Each number is 128 + 24 x the weight over its row's rms, rounded and kept within 0 to 255. Layers, rows and columns count from 0. Numbers have three digits each. The size before them is the row's rms in percent of the matrix's.

# layer 5 MLP down (transposed), 1344x256, rms 0.0671, rows 15-86, columns 64-127
102:111144131128105153139176106119100124115147105098130149137169113130134153128185139127149167114131160096125148123137106128155134153109116148135126105105132144150090141150094098108090120140138133
103:171091112105156111114125138151120153111126085122153125116127114127131183121124129142100123135088160112126129157105175162154148180121114150138138128184133102135116056146145148155120121157155090
105:113131067114137139144133156102098133123121123110113172144148127102195119107179127100115131183138115139122119100104125125124109104110074129140126129137104140145147161096152100156132112145142096
105:100137133163155128161132098132114089120141109127157153094127150128102140127124116102104130150132123111115154141064119086101105109099113174127160150131123137109145129161104134126103131098139174
094:145148142145133166091109142118151124134083183146155145127123114142102119161123127126132102107155119172088145097099146145132131126108134118120133108122131090166132110131169134132121220122133055
089:122104114118162121161118137145112117117090082164135164147145116090104171168081119129111165091125101134133102148118127153113115099138128121134114129125105118096159121149115143111140111141142186
107:137147103098094102148140118112102131128144113092111151092103104115173122154117139124175197107155173116139114153121157125141131108087109099149148156101131141139127109183088136117135126097145166
098:126154126111106153122118116104162202146142096122122094127150097112096102157126130127139119117110162154135142150114155135142148129119152113119112164106151144089130107129125157137133150121091105
105:120109121153099133094182122141116129131096120090104172086124120139155175129115126148127108123139105153143159142128110145119152081121130092130094130152089128168154176115139173110118136114179102
095:116148174147124112112105091117115116153103110175086139153148157171118128132156151099134107145137111131119116122121129159116127145180143138161136093090168129148126144118129138129106107155134101
114:122135075100126131123087163122131117112134143081120129118140143151176117113126153143157128136144150129113124119112132054126135115101109123153087111167105121146097124123118120164122107058118107
090:157121140148132112121083131107115186132152125131180144141075112133170133103142105142114127136155111159130100110136118127113127159176132135130126122148151084037123115137135171095072138143126161
100:071137118144091158118119103151111138125155133103108106138158129099137106094151159155084127144123129156097097160125135155116136133120135093149100141121132137150141113164130117123124147188169121
096:140122129130153123125154147133131127158131111105111147089145103128096128113124168135122136154156149125107140149123136118176101122124139147149153107112128154134106142131138108141149118095103093
103:136128175170145170174086132104086116131170077151149114113074135138124136125105110134108146136154094113095107153120130115149126143160112112131114134093104111145131142163133144107127134170122128
104:106110112131145141073073146151150120112157141110113118145165096091115130120112141145131158119123140103096095148144118125119154123108158139113077120138078129118174180172133101124146113120157125
103:141145102134146135123128126122184069116139117119103129190101113104138127174087170115073110093089158094117143142103115171125125118154162099119113121117137099130135120089114124173170128100118116
097:147092113114142183106104131130130156075144199100132112103137144121086167106125109129137129145141128099166132143135093132165127160166139153160106123100090163103134121133143159105110168114113173
111:111113133126120168128123094063157121168174111142095114128132132128124093122140139132139067182131137144163145130112088151127171169158150138143133120138167115110113151166116170094139115110138103
092:147112129142107099162107122140124135131101160119158087101150103129131139126158162089104120074104140119112110069132079174105128118118130139152144167108123142083096145121123126181119122139110160
107:123149153109127138082171097151126118110138107134096145144103130092136096147162135136149164140126107135154119085130147110115093127154159095135110108106131122140121129100134170105096133108105172
106:103176122148063112133159159120115105161117129100122142125137117121083110130105115135056119155169161177134123120133119131129114141117111129127131114141151125186141106124095136106145134132138106
100:093131157117180128146123180099104146084136146067125129159094136107139115152127114154132154163113110139090123117124141142126110160117134141081116116138141136160136131158145114146137082151145145
112:082114111150115110167115154092124143106135071170125132134143106141082125170135133153130129156106149138097128120083107146149169170151135146128177113144137095125087104153109171093131118115136158
103:160122158104143153127109144149112065125148117107125133118102132125133095139134114113133075073157121114121097110152121134115168140152075130165112130158096105156125093132155098107165100128095155
105:121175146094156151131171195153133112136096120109111140156161135131115106092102132143142122142097119093111127128137095144126139092157102144098102100112143092136110172103087130140096107143143168
103:119110103137119155122126124137149149114149129127124116105078113149127156175076145136098117121175172112131104131138129112116164131095136130150149143115185110111128113126133153107128107102157119
104:114133112107163179105152110081182116127121102149107112117093144122143126118113091136129090104090106138141111102131117126093150089134087098152151143121132120137089094076141121119155118152135145
087:143119147122121091140140166116160130106118179151075149132097135143104121141114123129132080108147160093173104153114098112107119131077144146102098120180157150139148128119132143147168131150143132
095:145156132116099130105145129161142173143139181106152136179132129119097093114133089134084132096089133132129112134105140101112088104119087151147101152127132134085159126144139130134158151141172162
097:068146120100137135088156084114135158118165159115097118134129172127146139106125097124120111152138124123125119145130145127117086132146118161132138105090100180101102166107125160109093095106161107
095:138151098147147153091125134094128094147126173105119168121133165112118064114140076111121102143168095130141122127122109131148118076118096180082125139134130123148148129111178142151144122133129131
100:127120127116169137143123106105136144118137128167126124129143112162094139154125093121122144113123077118139154150125079107128125164121154140100118142143106081119143135130122061130120104097125140
103:171152132136153191085110111095143120187127049146127162134162075100130142150108131113126119137120167168103094131062116105146103113152162122135150094131163130163135144156134138138089124143145134
106:091119121147135156164127080066104108115136156129107125156112109117111136117121106159118136110088140087110120114187085117145138097120163127140152134139134108147130143098136134133154138117117094
092:151115135108087137141159141141155107137115109131130137171132102104159153121156136138174098157083162103122096134137137120149126085140132104154105140159124160112079130077132092114097178135151072
103:104151131167130109103138101121149119127177115169131138122175135094113131150116121147158103105082132149165149101164089122171126170130142096153103134108123168099130121100124092108143121125079147
108:111084056156109148155153131085102123149115102092110142180157109114119129117136149130109159138139173150143106111126134136116135154139109138159157108149135129151112137099102120160108170142087121
101:085152123216126183156117137136173110128123118125136110124140114137130073129152146143140159115187139139150133080110141136133167097116104137106137129127104144126130157087127070112113118168151141
107:147132119100128142151101114113096098117106169127111191138162127108155109096174110087151129129158103115174142174182115117122088129099084148124121147133151149099104135133108126121123122126111117
097:099114145131128108138166098132091161154139115098164146149115097162088128089123114082087149146134116093114122090094154120132104136092149189115133184133121140107111142139154120131174120114133151
104:156118167090103144110103132113098108129120125093132129110120150138118096115104095099195093103110145111099112109110121079137100118178138096088107107131141118119143140107143118124096171117166124
105:151130130097096155104118156116153109133105113134152118137107143101156080120131109126093152126143122137137145129144188166138110119127089150124144125110105140117108108114092094138138120156122126
109:136117151131145122081121139099127135112130156105116178189125131104141096080159167121075100102129167103148149128141097138154107148160133124141125135072106129109161157117163154137166106171110099
094:123170128144067130166152104095071135115108097124178101121117122130148160124148149095169155145110138116141151144142165115140134126150159123111097170131114108097099111151129139155092105140153141
107:113088090158149096105121093126118129138080088120133133108166124143121147161135127130147120123079142098118118110141128089133187130110136121161124119091113115072162154098100131148121130151143152
104:126129137156126115133150100137119123117125084136173155118161154129091106118105077130133167140107155131139111118155130128128120140108122105101170160129123127117128089152163167101135111141119087
107:139100122155195122136123132111144135116154164142144113146151193124156139115088126112144111156105133151125127114151136078133105106137123160102165111150087139127069122115151090108142151127130147
102:111150101159128131148135135118084086114131125096124109151143126117108165140126134066180150123095126114147141160104123137123063107091118112116124129114130090140131143117154119156143103147113149
108:143104125115133161159116141125150153185132110150153134101109128065108103144128167168125136117082127145098135138110130131129147133160150171138110121124128084106166097100151126097122120139144158
108:127181149108116111109165129143148158140137129155108118167099130082133106113154118114123123149141136146160157145140106096116111108130121094105090138076143161185128154076137174097165149138128105
096:180095184123137138135141106105155142122102153135156128114131142153102125128157135130110141116133161108101113119145162152119103123144124107115111142139110132154132115149163145099120131117113099
091:158131135139157133108119114092132131158186208153108092114153121127119125083173149111123104146115139154074113122125119136130182113153112097136144158154151144105151124077099143135097151145147141
099:137122132111088103117158143137132118111133089157174086123148073122116134134111143125137155110172131117108157131078103091163135114118135090100163108146139151165133135159123151149100072133174110
092:132155153132154107144160118141144095129148085141090130141153159138149165156134135107152105163112120126154143142137137178118124129157113168171141148141114150154118128161094115075151178121101135
100:148126174125142137176104130110145160124086144136160137076176157154111146106112125119120122141132119132101113124101097080129180131143118121117171150109144118117140125185146132165173121145128167
107:119096117112184085133127165113133113184145107111130153142102127134131164148119113138170142103142143086116142059167142146113130167128156113110108111127097122097177118131103110135119121146120121
099:131109129096169131116139134125132132128126130126095137147141147161101092096110173126123102133146139139128169125125153112096130159176120142127112095073118151139121138109141094140062101129104153
108:183165149106111127129149147132130136106121126160126130126118129155131114157167148158132142141087140164112144130120117117122080138124134132130093155093149115130109174133079176140159141139127135
097:139111173147119123159144120116123127141144076146149112132118128104139133160211150127157097128105098118118101144139122172156147153144134120140148125122112138111123141110118120089138140121110154
098:165135138087154157068107165128125102140131078124115140139114202114151134159148137138175136105154125114189126121145131136114145089096138129101126125106098138149126123136083114140151083116148114
097:111121137129143097108137094162110109145113184161154104072162131111112107147160130144156168109093097106165108153164104131152159130087131134115164139159126158093139170134128110185119118134143119
094:142173117110099121117123152127158101155122118093128130127177110110160139110117137103140159134162085107138139140110137103114132131148158098144141096142148123131152118112143139163108132109073085
093:131096143147143124117141160133162115149136156126138133126132125106134144125077117128140140111104083120140121130121132149144105092162148105158161145092126092107096124125075109108131157110140165
106:111073153123106114115130131136097089115094117114124128073123114119112114110136123110096140124128126162118142136092129127138111110168166145140117157090119117120089128133122115106140162104119120
084:122169139148121128109120167127130135164099164130087133115116162130084132113164158121129092140153121133118147121110127154136073135133085086142139138140164103170152119106121140148151128162106115
099:131114123116102129073128191124138156129160102087085152095098140106155087131106142072126149132127141111120149138139116097138091106151171098108130158157123125124108090162131115106110120122129095
100:166159136108097145142125094100097131129118109097070107142080081147128086156119094077117120129176131115126132111103131139148149110125153083119154149103132148171112133119129143113058130141136107
093:115122129157124144129132157093092093140131098103178104132117165157134143140106149137142171144132117121115150071101144139121116118117152129130153151121169100069102160146134091132119136134108118
100:101140130148127111173072142101153143201103076148085147142153192128136137134132148073130126104116122112171158137126126103148141155102142165108134125109154141132122134105131138130088132101138131
100:105109125167084131142148106123107115110144135125129132129127161106134128120130170132119095136145124130119169136142123112177109162098141077126143126141100132088148112110088139119123102140113127
105:107127100148172137143147143154111092097091118147145113072120106161103116121153117090124157138094130098135122138124102156123139126140135125133136146159143120113115118150105089170126107118136142
# layer 5 MLP gate, 1344x256, rms 0.0719, rows 16-86, columns 64-127
102:075093124139137109164148091165094151091143158111110104122116135089133123138176120124108108170127132138141147119191119130097133160169086136131119142146153149123122077137108108117094126163145081
106:117093081138113173179068139121152123137134134120103138149141097135163105133148154140144128139116097117146111126113099124108066146147091121120096136117114086101151115086158122135159166138156116
109:142154140161109131109122155101100155124159150098105102140161106088131119114104113145101086134113120112142103149144093140172105093128130111109141111123116106152116102128113118154159128108148167
101:096135154104103157099159127155100146166149144144115109148124107121150158114119124129114078127128106133110104097142132117075104135097131087164143106109103111180083155103137124154132127123139132
104:148134087166126098063118125125124115118105152122106145114127132133156117196149144146143135157124105117171149153118155122123086127101093107116099140143172158121117113112149158135148129122119121
095:115126183119160144101122136130141163116154105134091113151116147071118153131130095139151113128165111124161153074154120075136106131151151169168062137111116151119145133109139088080117152174136144
101:106138088150104140137112107076100150118155137103119135169121138150098139133127173067125164122142121118101125142148154156100120153146137116150141093131154149135085148084143113119149078095182130
103:119144144089123126141122063133154149129145198168125095189127139147131093128136102153123150137126115127125111136118148115118115155140168077102110091128153128046129152159110117130134113108105114
095:163139127072155082122127130094057149122091106115124089175134056125172101119128130149132159147133056073154103177119121139145130121123109109141110127135118163133129116119161147143104088130151124
112:122106148160111160146135125111119117168109145095116106176160125050115104179177096141146109179126077130120146143141077141092153119116145124129152167100163135133129164162156091107144106160102160
099:143118125133146121105143112114117116146136132131071116116170105119134140145169183106113156125154074087120113150116163088173152133119144116183146120116141146150143142106128133144128096129109134
105:105134076131081116134140105085106141120151142121101077090113121143135147105096172111127101143128168138121129133111131114104174148090146102082125123181104135129132103169129143077129157125141102
101:120200140111116101101114137121107139122164088102121143098143149101099127071146142148149191130115126180139091134094102116132115126142140129101131136087131125139127110091147126131152103104100121
099:143135126147140092174108151121104148109147099074156120106110162114113191113072142102136135133133155106099143117127165104126167149094137086119101113110090130133095149139153112110132131107086133
107:129146121084085137142083129101092151136146162111171118074145116118154120194162180114128103153083130175096113161115126126148131147134119113138126178138130136119146081107107116151152104143105118
106:107132099135167136126141142108149167126109094143119146106079103130097085133078151127125130204085122088155123137105144155141079120147099110120074140129125127152121103142084098150159163129156094
103:144111108107118132091101124173118133111109145119141101077101155127106152097112124121083176122140116134147083092132147117150159131097088121131118102135114139105108175137165135111107092118100160
110:129143128121185124171075161106135102154122090117141142169119087145115150111156100118126105123087155115148110117136137112070135133070092120096142141125106101159152146110109145141135117142171109
095:139143129132137154094101130119107128143148153125076150103122148140139144141139109165126115134135124131079100158162154130088141142091166107102123099152141139100132095117100159074111131122129081
106:116159148114092104133162154118163130124102106116081133094134098101144150120129102129143150120110175132188119128119112137078140173145111140128154176122139141137142122137095163175060150112107119
108:119098116123073089085125172119082115094128135077147114100121103149119138091126192159154115139122140118162128132141135168144155125141117138078148104090126162146173148164105108127145116102149120
094:131131146139143103118150136118115110119147118171147152106114128174114141148141173119147143144150093135055135133086119112125162148120133167124167148139112163131102141132091114124095091143105113
108:114158142115111134108166122140142117106167119107145100168131143154107090165157097171126142122164136156113138114131087130160121142171103120132111166140154139090153069114119178099106108083078145
108:101162167182129125147141149125099099139160096148102139120162130150154101148163123099122129114167089109127140088118136122123115112120140145125120120097145129100111130112127090130121121110107124
098:114123152135131160113135140122113125152096159144137125158123157102169108096125122129094137129091115169121093127184136127116119122092152096121161108087159117122084111142147112134122111126133158
103:123121106111088168127113131144108112078136153156129142136141108129134146140144100119135118168111151107073086136114112132082140127104125099123132115102129119103100155142114128104145126118123148
101:124137127095130134163157125094185124115168090158146140107129078130134114122126141188090137164122114115126124137126157157056156150153106099119140120137144131124149130106098147137102124126118124
086:154120141107124116164133128147079130117170129128127093141103144117116149124155108146123126122150092112137121106105142080119104158142137125139166148145149061142146156123134130139161147123158116
098:092135136179133162132115101160157122119111092137139156146148104143118134122100110105145128133159111168089111132156124138122114144124109090172097135138143090129166135106162134080117162196119119
097:108119137093099167124102134143121143082171112183132120109105088122140123138156101130140105108165132157131114109133125124111105102115126146101092124132114113111137116126077122108133178116125131
095:149119119085141137071084165132131128117104149109151132129106125140133127128135089113121107152125129116160138146128170096090101114112140102101128134166102149136095140156140126173145106125163106
096:122116129112141114131143147127114121149110094140102111171114142102141122111135115105125130133129110137151131152088093150119108108150155112127154121118140128107148119121121079145132117134126113
100:152120135079139138101118115117139168108131164127155114110136107140136115110127107106149102135113158157139112141091138146135143111180091154087108117176164141099103126123096135152124123125131117
103:115140102128140091131123114139163106124144064129135137096093147162142112097151133170102151154149132074104125132168145112109117117074160150126127104133136149155143131167082118170090160099115128
101:154103085135139117143152111092113113147081122150109157194117147113102128160137133157091101136121132104117098108108123134138127147117144115088074075103084131131075154160144134096141114157118132
102:132147129139174099128103163118107140089137126110149091158139159089114106179120149103146133154134101081101121143120127139155147161115116169121110133095120170153151111134091186115105131142140132
100:126109105115125141138137139128166105151133121081105132136113131121135085103140109120115132172184110154115121093156123133124143160135079113131120112125090129112141130097134163182127135114159114
101:132114127119136112135114131132123132130181176127083118135184123121113121131131118127146159104127119120136143115140121093171177145140114118101125093182101118127131101129126117124110117127081119
105:110125139163135136128146150148130131100126136123146105133122150166131162160130122135130173106065098149120120134123131164130137103122129102152136129124151113124116155111121152130145149145124155
100:124131182085148125107160099108111144104137118119125082116097116149143114153161116116154146129138153106098118184132156110209168129134144143147101109095138123159156146128095150132126165143106155
100:137145138115138139116110136143108078134146118120138100096141103115136115128142085118111094110138180151159120164085131095149147134100140150090157139203142123095114105111110167109125121128142128
095:144146145110117171125098138130141124164122140122132136135150141078126108121135168147093179123165126127125139071155134123128135142095092128113158155156128115129144125112135142193115117158128107
105:136123097111165100125142101121124139121170094129164129130135111120112118127120129150159116166132134107111091172127105100136136150072125111149101109136156125130153111169093104116116125109124086
099:152093111143130124103121148149119120125168157141109116129118090133153093128151106091113149139200144132115118089079137078121157119118133138104130085094136128166147134161132137136123137131106106
104:099068147110112136143115079123158117155129142174113132154128143123157125140166167108123168119114126140154104143140114111154184105135102116116151139176177138109135107115063110117119108117133129
106:127128123146157102133138131132096130099124110092130122135130106130131128133134086125118126142081166121099078130165079142098129114122124102117127181082130140085151114135116120139140124153103142
096:122122129137114108149133133154127109112143121145174120143147131114121142163171118131119142129142172160144095129108148150130145109137154102117128139124141098169126130162140167139097157068132131
095:143165108126145140165144150123101086121130148107101122134081132102135152127167136087138114106128130149137110144129124150127112117091113098088090113128130095119125144135105136117134131146125112
108:094114186146153155133124099134135132138110132136134121121100095089138148168138167090136085146135110146069165148112142117131077136173145103138143144100144136132096083089138135128155093142122108
107:105144120120167131084103135130087102160151152133118149141138127140125154122119134127166149169132078163127100127124080128110111146144162145180147100151165089156166176095136104177136136123107116
104:113114141153097122134107113177121155167093090081135109092153138106155088107145134112155161145061127165089154151094117082141183108105115140129095132166085157084170147122152149140125139105126124
097:096090174147130131124154156130134142105103140098121152145094149135091146121078135127153107092126099125145153137184182148111116141145140113131104143082149177163103087124110143101130098130131099
098:165127094134119198101135167148144105168136138132096156126107117184135124156119137108130125122114116146149126097097117123129126172108151149123126137135151105070131103108118135131152120098149140
095:129101162126135099153187122114134106152193155108105141143118130118130113083136117150128104172125129187113070135114110109111131083121157109118096090131152147136112129115134171124176131125146136
098:096160103130129112083135127112138136161150148149132111147120120127125080177147138130120124128120150164148099106112153110084155123084131141130094108122142107141112157109144083147121152126137095
109:104131145095116143144110141112137101107169119114108132085143129144120146166107126116098199098114117116131146106130114114161157111075141137139149175162123134152118108117174177133163122138117096
098:118094116131152075122118132117146151159171130122066111110160113152125102103121149140164101149112105151117126157171103116128120145106132133130116151096077144144113087145166123166095153101094130
097:110134110119128102140095122164098127127177134098090174101160118140110134111092096103086091166116112129136141147131104128095102120114180158117102179146100172106110113124128163113170190122153146
106:163170138103118175132128171126144136127115133207148108154127098145110151108169155138115132129125144139135155120103131081100138154155147122133139134092127140140106123138124125103129099110109149
104:133118142154110127134166111140121141122138132125121126075124108132149083099115149123087157138114101143115123134092088116133165126128112099131118186139108099087166164102173122139115133156137137
100:127085137103139115129115128065100142124110109112138105171123126196132145142122148106121122149150140180094142146076129150150060133156082135155138115080141092116130092143129131089095111069114171
094:133094129162135121174099134162086124106146142152120116125123137136123090108117147121136094162101099092131113108128134102149162111138141149090134120133129092145137162129078120125163129141152146
093:111130159149135131141163102146145131119167121142115115093093110100137139130152139153150125085143116175151122104155148157089126127138117159156109107127104138119104108130120142171131109130118130
101:141120122124110113138120117111132146098115099131131116123109078080119144163137138149109166128114104138151152159125113150149128150131130156113166168139143092090131127164109138173120143130125092
096:082114101142091149110130131155132156128140112108115126146150136138127169125134110152105129088170152148119170130102157125094142147133116147092107151100133108128144089094178088118160130133131115
104:151119123114114125138103131129136141108153155142123095130122109117128139154130122111099147161119162080131159130116132172094150151140095176126124128126101172157146100106114155122148120133124121
098:142164141107150130149107140132142105101153115175116156133101168130122164126105130128127102145115104130174111118082163134127180104104152160151132095140140108141111106084124105120088151108130116
092:119115161092100156115106116113099134158091078097110122127100133128100118105158113149161160153090176128114109122133075135140121147154092098126143077101160081160108145138120074117116098125127143
096:111142086148110122139148110132139113183091098162125142128120096116111129129127145132129109108131079065131127098163138134142120097125135096188162107137113121147157141152097115114097168144137096
101:139147119102096151114135160132150133135120158098154104101179112123132161102133056071139134148143141131143144126099055105120149132103120111141152128119122123151097125136088128148116130134093151
098:150135153130113129091156147108107157111147129162125139110165132142190147148123098124138096129129105145156147039144098053134112110159127121142168150117158108092163116108113119150143099133100118
# layer 5 MLP up, 1344x256, rms 0.0757, rows 16-86, columns 64-127
103:174189116164104141081114128091094144115151152142138133103100086095134131141129079102137131134097123131091155173169107070113121143151124075061170111115138111098119133122118108096115116128124082
093:161113159141165133136117160160149141096123153133138096158140091137104077147137102141148115125088117106147134137135106180145165118123118153097159111158078089124139112143116151104125134118098144
106:147115120106142182115144132155124160124117139159150134132123084124141143128117159141151122128103127104134153122153115148156132174146125134144127159136129159108127143137134123130107118145111122
092:158139094119110060140108079164110112117145150092118128124131133153124130098183111104137143154108114102126114118155120143117117114136134140190144159122091173138094081098122127073141079133142145
099:110127125133120151110121143108121147100145128119137142085115163130124139084174172099115138149131140142081107080123097133149085152137126111116114105093124110163127079113121104116117113115174115
107:135147127120049108108146149145127128115125172081122177144142141141170141118141140146080164148114166157132147152169132140127114141121112069138130103115149141132134108121089144128108103115120131
093:125136141127163120140116123169139085129111135112119164127126142172111159122145154113106123145139128146145114102105168141107102122114160098167169110129118138149151147112102121105142152150112119
105:118095093145160134101105143114135113117102107121164131157136162138094135119125153110122117121161110093165150147167116100117083152168107067100124126118109127156128106132169124113149104179103137
087:135137168113176183108154167128142108085140095095117170142112099102109132112139146167112159116121127127107148073138143098119092084111130125096132162130083139113149079133138158103090116138178135
117:082117153134140127088105113097172121176090119140102117100126139130169118136139122166118160157108115124089109092127143133154178126117108183126123112125133127132150134122150113139117135093151107
092:078132123118136142124117158110133086123142137088149129101156142123115157147102152122131161098099143119207107107121129108105164129122116116158142100124102115136144108139155103128176130129186115
098:131081110132134121136107159133166178116134096115104137134118151141110129153121096097179150103125139146120136130136130096172107114123170111154164121115155114150129115144125122158143122123164110
087:101145113138088122109126102134100141138119117116171111103145096142126119102079085131082072090141169163136125154156119159114131119132169132129154134134143143155171095143154160134136106157143145
106:148135124073095156122123163118129138120123146142141141133115142092154137104113113102122110111096143083188147145133107152103127116122114120094135105152136144106140122108141109099096121096099093
107:120165145132107106093098132124068117114138096124113138136147104207142118128129130145126117131146142095080134134164127127098115160092138138144134150096117121140173133123142109121129170106084136
102:098100190117103142084117106111108135143127096159126133104132110157146094152141097125116143160150111109131135126120143148160108120121134131149130121135148157126182140118146078107123126108150071
099:144116148069126156105126142120097106139139108115083176130130116125174133135130122129089137125112127157144087126066126128119112088128100115152170152164149106132102131138073088121137108085135126
105:112130083125122134113149165132152136151136133118127144117091098102133116083142131141110173147139085073141120098129109103130103113148112120176165150157166160086162160158144108123140161105109135
086:114160154115130134104122134097108095128144078157087148152156130156130114157089131132170108130142125170167129143154150090101146116151120134127137134115153092138167129086155139123119120121121164
104:151073144153159125146105159131091134146111133100130167164145125144098116178136102166157124128134124150088133121140113115080107117155124110096098143104138099128137115118126113105131211109171141
104:122098127110159109113151085122151127100087156095105137055106111148142126117155178132126150145122152096133092116099149156119150170117144133139085155193102168078110151118133129156132119130126164
100:111171091151138157154181133107126152161111122073108150116111139090112159075147100101129118118077161102115099139109100159093159120118138113107119111131161183104115141117116103124114112125138096
110:136138120124107148116148101137137116145148116084126109089084151152118111164130114122151163151145158108130138164170118140110148135159126164134120086139110143115120107136120181117094144124131139
102:085129090140106097155121122114150130107118109118079108118119135111133120159150119118131136160128134100116163133146150108083136061158095130163170169118126068135137118076167113141145137121144152
096:096102096107091106148150126140123161091147157134163119122120149120139128148097102111109117147116124107152117128123096136154112096161145141141164148148085122128107111107111096126132129116123135
100:168140173116116146126124115108116075169093139108148106151133118105105114118162142155134115134089097154099157093113109129128152127122154110111088147139096181135122131140145133099105157121078166
102:090112103132123130092153081161125150110148127179101104124149080094119130156124175173131144124164147157127132138138093142087158149113155169118133085119141137094106105092096128107121132109130086
086:072127143174175102109089146127170113124148167174122103159154153115138127135164114081112145176108111178100111110150141144143142160148115130143107127103123122168084147093125115146147109144135117
096:176113153139153145107131161123044068120118094132099126110155153125126144157165133177126084134123153138154128155127126157135122143132110110122116118111123130125121164126098172123102133148129134
093:151104114116147176161080141118141112168109162107136142153097083165174118122143156137128151114127133141147141131127105104137157116162171153135091139175167115133130130149152133141157179145103111
096:112113161119169101146153133133125157124152088145150107174128108155163201126130122132135129096148153140158129090179168106119146134156184091150117095179120095092119146100127090094116125109147070
099:140146133146138128142129129147111135166143131109143142122119125092146128100096129121158148131148094119112132142152141134111112087154126128103137136125136162138144150131130142144142132124084171
103:136109144124118138097143164141142136138103160166126094101106150092099137144121131119143152141105177102136116140138155109134147176159128152157122136089126077188142147138102060125146097127133100
105:133156117121143103135084124143145131125123132126091156104125131131091153102140130086137130138109081147133104103131108123118129082101144109088130109093134151135108124135093085151089145113134144
094:108104112115157132109096109127135145113120146150130129093117164116103136156096147119082135075165133111148138096085129086145107144141074146093111114130144097113155131167113128143112095158110172
098:097127148141147135134122166118106131104116095123101200124099140093159107120133134106118148121115091127124171140075142138076093117114140098136093129130120114146124082130090132127093133148171117
103:143139115088130103100116137159141175109108151103105135130148084104133098127143150101113144139148199158090112133082086161148124142150136094088133090125158161111102112112091160081128097143149138
102:106123116142074126133136161081107172180090080154100119119084130106150099123148122141119139128132113105103127156111145106090138143114103083135117127123137152113150114122128134140117165165107104
103:112107132130146093091129147157109135121154149144148131131088117138152163135110157149114103110158119149138137102165136115132155115176161136151113134161126121131112123134129145101121120155135106
107:128108172102124158116132126081099093087124095120155110086136108138140097146131164119147094129139139140160114175165167123167151170104119146152101103142131139145173114160137140115146120158127111
104:162092080157151116154127131087108150133136114118119155122116166095112104132119169141134122135142157120149165141126109084099098125116136149133093122138117165115106115154137133124163130127122120
102:160146105126135144110152139115104156144170117119157120116132132169121122128155138104110102123137141130147105125118129129133090139112107115131158138143141152134150090094139109179145129098093118
105:130136126121106166128130173109151171156163106142131154114127107144130110098150128153088135094131134114136102089149112123143176103146152120140102093070113121127143114122160130144138107139130095
090:120085152105162113143116151116168102096154148102134153136095151131135154103130138180130071112096125101127105131165120163132142128106067140170102116160117140126171129117163146109157175104120113
102:124137128152066121157122115124151120134137115112116097114129090069112141146096112105121106149159098051143125123094121122117164139170159091122183127144078123142109087161142110106109193112147145
104:152157066153123121126150120107109139152120111180091127111118094090130119116195151135113146125092102166128130118139128135170120151124106127076140120107147099122107144131123129089134159139129132
104:093126133133094100127118142182122107127112095127155174114073138111171099107152117158096128151168090166149144149118160137130127129115137144114166111152139116119121121122111150137124128143124103
096:125129111128124121121121100117171183139124138134128144092140125125120142152166108197094138091155138160104150109077153116129173131127099140106111145172122122097093094168138111128097121128114123
106:129102088155106135098081124117150124125136083098163161115111147108129150138126111161160127141149130099146152146110135081136112133063084111075160141131132131143198155085150150140161164127157100
104:119156110190133105102106104118118131097104127094133122105140115123120099172107096132081131138115098129127174146173167143139099121142171118124140079085059125146123156181100170101126105165115110
098:089144134076092165085117142075125130106132092109120110132122126089080111119141102085137135143122107146126132117086115120112141133129142142110156110133122120122126121131125139181109137129091152
110:121126096119143121176128162139133139087147162105126142140085178156137192124074154095172166127146104079137083146115187144092109133096127098098116092104110124185131116142107130108111093137149103
101:148127073169132126129178123157105108147110139115126169123122121158147132147152120152146091133156066107158116122157112133146118103114140134099078181132143115149103155098141134115145170143126134
095:129100109153144146127120150117126159145128116100152123126097125136097112154112172112156128106124145182108160146118149086124118125102128097131117128128146156089149115118174147156098103118146106
100:160088104103171074141115113088101133187132076121117107130137140120125128125167083131130132102130101081099145130153112142138148116114115086151143137090095107120120142082097117124159151102119132
108:148173160116160130118136091128151108130079137105078125098136154129135141162113131146131132158130160111116129143089152124131134137129126169117135121096105107136118143082119106109146129132098147
092:129082141134114142165096113147134146077128142077164108103181099121137092113143139135172140156139133134141103141175129093155130137073093144116130121144134094110135099141118136139108090074143143
105:117176134145120125124141163091126080126101137089157116145140094168102125118157199117120119123111136135116150091146120142128124159116093136089150128113130152106109166127119128148100154140094135
100:139122121130124154125172117132127146110059098132122104086089114117114133142136114078137095144111115147179134143130138146166122137121135103099129121123115108125116127161130070144140102121173080
095:143138143128106146111101120122106106148137131105106080163119139083141087096151126139140096147139102073154109081114136142128132142128118105129115130161153117130107147140129177101157164103109143
106:151136091109110099139158100127103106140146115141140123149146152171124141112091123109113156113118134149132111104110129123120114095168124145206120114131155147109057140112136157134092145116112107
087:099121130101118102144153120086165102134129141163121140138129163143122119140102142153140118089149162111066143167141109156107135090137118124102124109108112105135117120107111121139098138137137143
089:121131124153112143130091122128093112097089083160145148127136123181131136122163107126117078144111164124121144148127134119101182133114095162111124106121110108188115124183156131135099108148126151
097:124112098140158146151075136118107130141100138148125132157136109109156140121093117136120106079154116126155165080141114122167122170154123148115107126096116165167101132116118097126113104153114119
088:161134098109104140144109106131177160077122144124139137142131106146132131094117147118124139178146131111173135092118069113177148121122158136113118150161123172120104131171102127108118123128128118
106:099131127142077143131133103143101145125129094128087136119117141112153113105155107167173107109144100128105141130097109122114143101140109131121118146109175105140135116125144111102182159137132107
107:129117110138131132138115115121147143097043125085158067122136127125117079108176111115103127145155101087114117116149134173126118157107104070129159175117134151160124127135160140095120128139132136
089:150133088135114166158132118131067112164116138156123157119135152105125129137112165140131097136145125142159117137166152117098132133126116112129094125121121149187144115125159106075117119122138111
098:140141153083162122152133117123146129160105149145155103119137136142086063148177165105167123092159141131106145141105131109119172167165109119152142163128132154087149114104142119134125124131104102
097:114127131117140177106122152129107128125121152120116143123147135181118119145137111117065116152127129143104127128097125119131125115073162177119123144122175125130131109104133125158105137121170179
102:131125108130136121137139166085119111120125152145162165100095142139109145114125114140151156136103115123120179143163125087118097108150151102194136131089122127108140106144145143127132158115137101